Weights of a small transformer language model.
Size: 12 layers, 3 heads of 32 (1 for keys and values), vocabulary 8192.
Training: a variant of Adam for these matrices, 7057 steps.
Each number is 200 + 30 x the weight over its row's rms, rounded and kept within 0 to 999. Layers, rows and columns count from 0. The size before them is the row's rms in percent of the matrix's.

# gate: layer 3 MLP gate, 256x96, rms 0.185, rows 162-166, columns 0-95
# up: layer 3 MLP up, 256x96, rms 0.172, rows 162-166, columns 0-95
# down: layer 3 MLP down (transposed), 256x96, rms 0.167, rows 162-165, columns 0-95
gate162,086,186,261,229,190,204,230,148,179,182,186,241,223,217,195,208,184,168,182,189,192,213,217,242,126,198,207,216,236,174,198,184,188,139,186,176,167,237,234,192,189,242,190,231,189,156,266,174,176,228,174,144,151,177,254,233,156,191,195,162,194,211,168,215,200,188,182,160,196,181,180,219,222,162,173,236,215,183,208,216,193,147,176,221,123,171,190,210,179,135,199,207,202,155,192,191,234
up162,085,170,204,203,206,263,161,167,227,167,233,184,276,183,155,172,193,255,214,174,212,180,169,186,180,202,193,236,175,180,181,196,206,136,203,245,154,188,203,190,194,216,148,213,183,218,195,193,216,181,184,191,176,138,222,215,201,163,237,185,178,193,164,175,183,254,169,173,211,195,113,205,147,195,185,247,208,233,194,221,142,177,201,228,168,186,178,219,235,138,172,217,217,180,214,202,226
down162,087,206,229,197,201,216,181,226,218,183,196,193,188,218,189,196,245,136,188,245,193,187,149,227,171,253,205,169,178,169,210,192,188,220,228,154,234,161,234,99,204,218,179,267,227,199,211,209,152,208,210,171,180,183,181,195,190,209,228,202,209,201,199,255,245,197,199,164,229,236,194,164,212,175,192,191,194,218,265,237,188,155,140,188,248,200,187,279,191,209,169,201,158,179,170,179,200
gate163,099,197,273,240,136,189,248,195,197,235,174,208,188,218,223,227,241,226,161,172,243,190,209,254,238,177,221,223,232,212,254,221,127,196,225,200,229,211,217,225,193,240,224,149,190,226,186,200,232,161,260,212,201,174,249,202,170,167,194,148,218,202,252,233,227,197,149,189,240,188,200,198,205,204,173,237,212,230,206,166,208,193,191,227,175,243,233,212,179,169,247,214,206,229,207,179,169
up163,096,260,193,168,211,221,205,246,231,162,227,250,194,200,196,175,162,210,270,185,170,179,194,182,164,195,239,211,164,153,156,161,206,195,193,210,144,172,201,192,215,214,230,251,190,210,202,201,200,124,151,150,239,267,210,186,184,187,209,204,210,162,161,247,224,201,237,219,159,173,195,219,161,216,156,154,192,233,209,236,196,262,156,180,184,196,192,225,200,175,168,212,216,195,206,175,206
down163,096,205,179,212,232,198,151,132,240,169,160,203,186,203,212,235,140,227,195,258,181,226,138,276,187,165,188,161,179,163,203,208,171,160,189,222,210,163,225,224,193,198,226,210,189,217,188,205,258,230,189,199,176,159,224,209,204,166,238,199,203,235,229,215,168,188,165,265,151,189,166,251,215,205,235,188,172,203,232,195,162,156,201,232,172,220,201,184,161,230,170,193,250,224,187,205,184
gate164,094,149,198,228,195,202,154,246,142,220,217,202,188,213,217,264,239,195,212,246,186,281,210,170,264,210,233,176,211,183,208,197,189,241,161,232,173,186,155,225,157,221,177,234,186,205,205,221,213,191,243,209,155,233,210,246,202,179,188,214,206,169,176,265,204,153,173,200,202,240,236,199,192,174,162,200,149,210,175,198,214,271,213,218,227,181,201,151,217,179,207,217,194,256,223,203,196
up164,092,223,199,204,216,244,234,230,210,204,237,255,196,286,214,189,183,152,249,185,168,251,230,197,175,169,221,177,234,189,156,224,173,195,205,242,196,183,164,211,159,232,232,222,170,243,193,198,221,192,227,193,221,234,254,235,189,204,165,165,191,231,219,170,171,190,202,201,102,213,198,228,226,186,196,191,146,189,185,185,235,241,188,139,195,220,216,206,208,197,151,217,221,182,144,195,209
down164,095,179,236,185,218,203,269,222,160,187,225,162,191,147,148,163,171,192,172,158,205,181,167,148,169,229,166,208,191,228,283,183,220,177,238,200,158,213,252,197,228,195,173,171,185,194,192,170,235,182,140,218,255,197,195,184,190,226,203,203,179,216,141,233,200,216,197,210,227,188,201,240,169,181,222,168,226,252,163,209,195,159,238,210,211,145,185,253,177,198,161,168,200,211,212,226,201
gate165,093,208,202,211,189,234,206,103,257,218,225,178,161,206,173,199,223,269,173,199,252,201,264,257,184,188,203,186,262,193,177,184,205,229,211,164,228,189,170,246,162,203,190,203,184,143,195,244,176,227,191,180,206,222,155,147,138,200,198,170,150,216,209,158,218,148,209,179,218,209,187,203,208,199,197,194,207,274,205,213,235,201,200,223,240,237,210,211,186,196,177,203,191,194,219,212,168
up165,094,219,251,206,221,162,202,157,245,223,210,191,135,168,196,198,289,222,198,183,160,201,199,212,195,203,193,248,248,221,173,242,205,187,193,195,170,163,169,209,197,175,212,201,153,170,242,213,193,155,221,183,247,211,174,177,203,142,233,213,166,240,224,201,182,163,202,168,149,186,175,192,177,238,185,164,212,191,244,240,180,193,251,167,237,183,190,222,177,232,186,253,202,267,204,227,185
down165,088,195,144,201,189,162,184,211,155,200,213,204,208,181,223,196,238,161,253,188,216,240,186,179,280,184,198,174,172,165,222,212,223,202,179,196,203,180,174,258,189,194,226,213,158,193,160,143,168,136,149,186,175,203,227,214,231,225,241,164,252,177,236,171,197,274,202,249,237,185,234,193,191,200,145,223,201,216,180,224,197,210,219,176,202,173,229,139,228,171,170,189,194,169,164,210,219
gate166,104,178,184,203,188,248,242,125,217,156,163,175,188,215,167,226,192,184,191,226,212,172,222,223,191,208,217,171,210,253,231,237,248,158,204,195,163,248,222,225,206,213,185,224,214,254,138,195,177,222,191,177,192,158,205,248,179,207,176,228,174,179,205,222,220,191,194,188,290,245,187,226,217,167,233,145,160,167,242,196,232,203,209,217,236,211,151,218,195,235,165,194,179,172,216,248,219
up166,094,215,222,159,237,170,184,226,192,179,177,145,186,162,203,221,238,162,238,213,178,183,175,173,216,179,191,244,144,202,157,181,238,212,204,180,139,174,201,206,183,206,197,264,186,170,253,194,173,156,236,205,249,198,199,187,157,212,234,246,196,278,242,177,174,194,197,176,219,257,237,228,195,251,198,231,228,164,209,164,184,221,204,195,234,154,240,219,184,215,193,155,193,199,172,202,236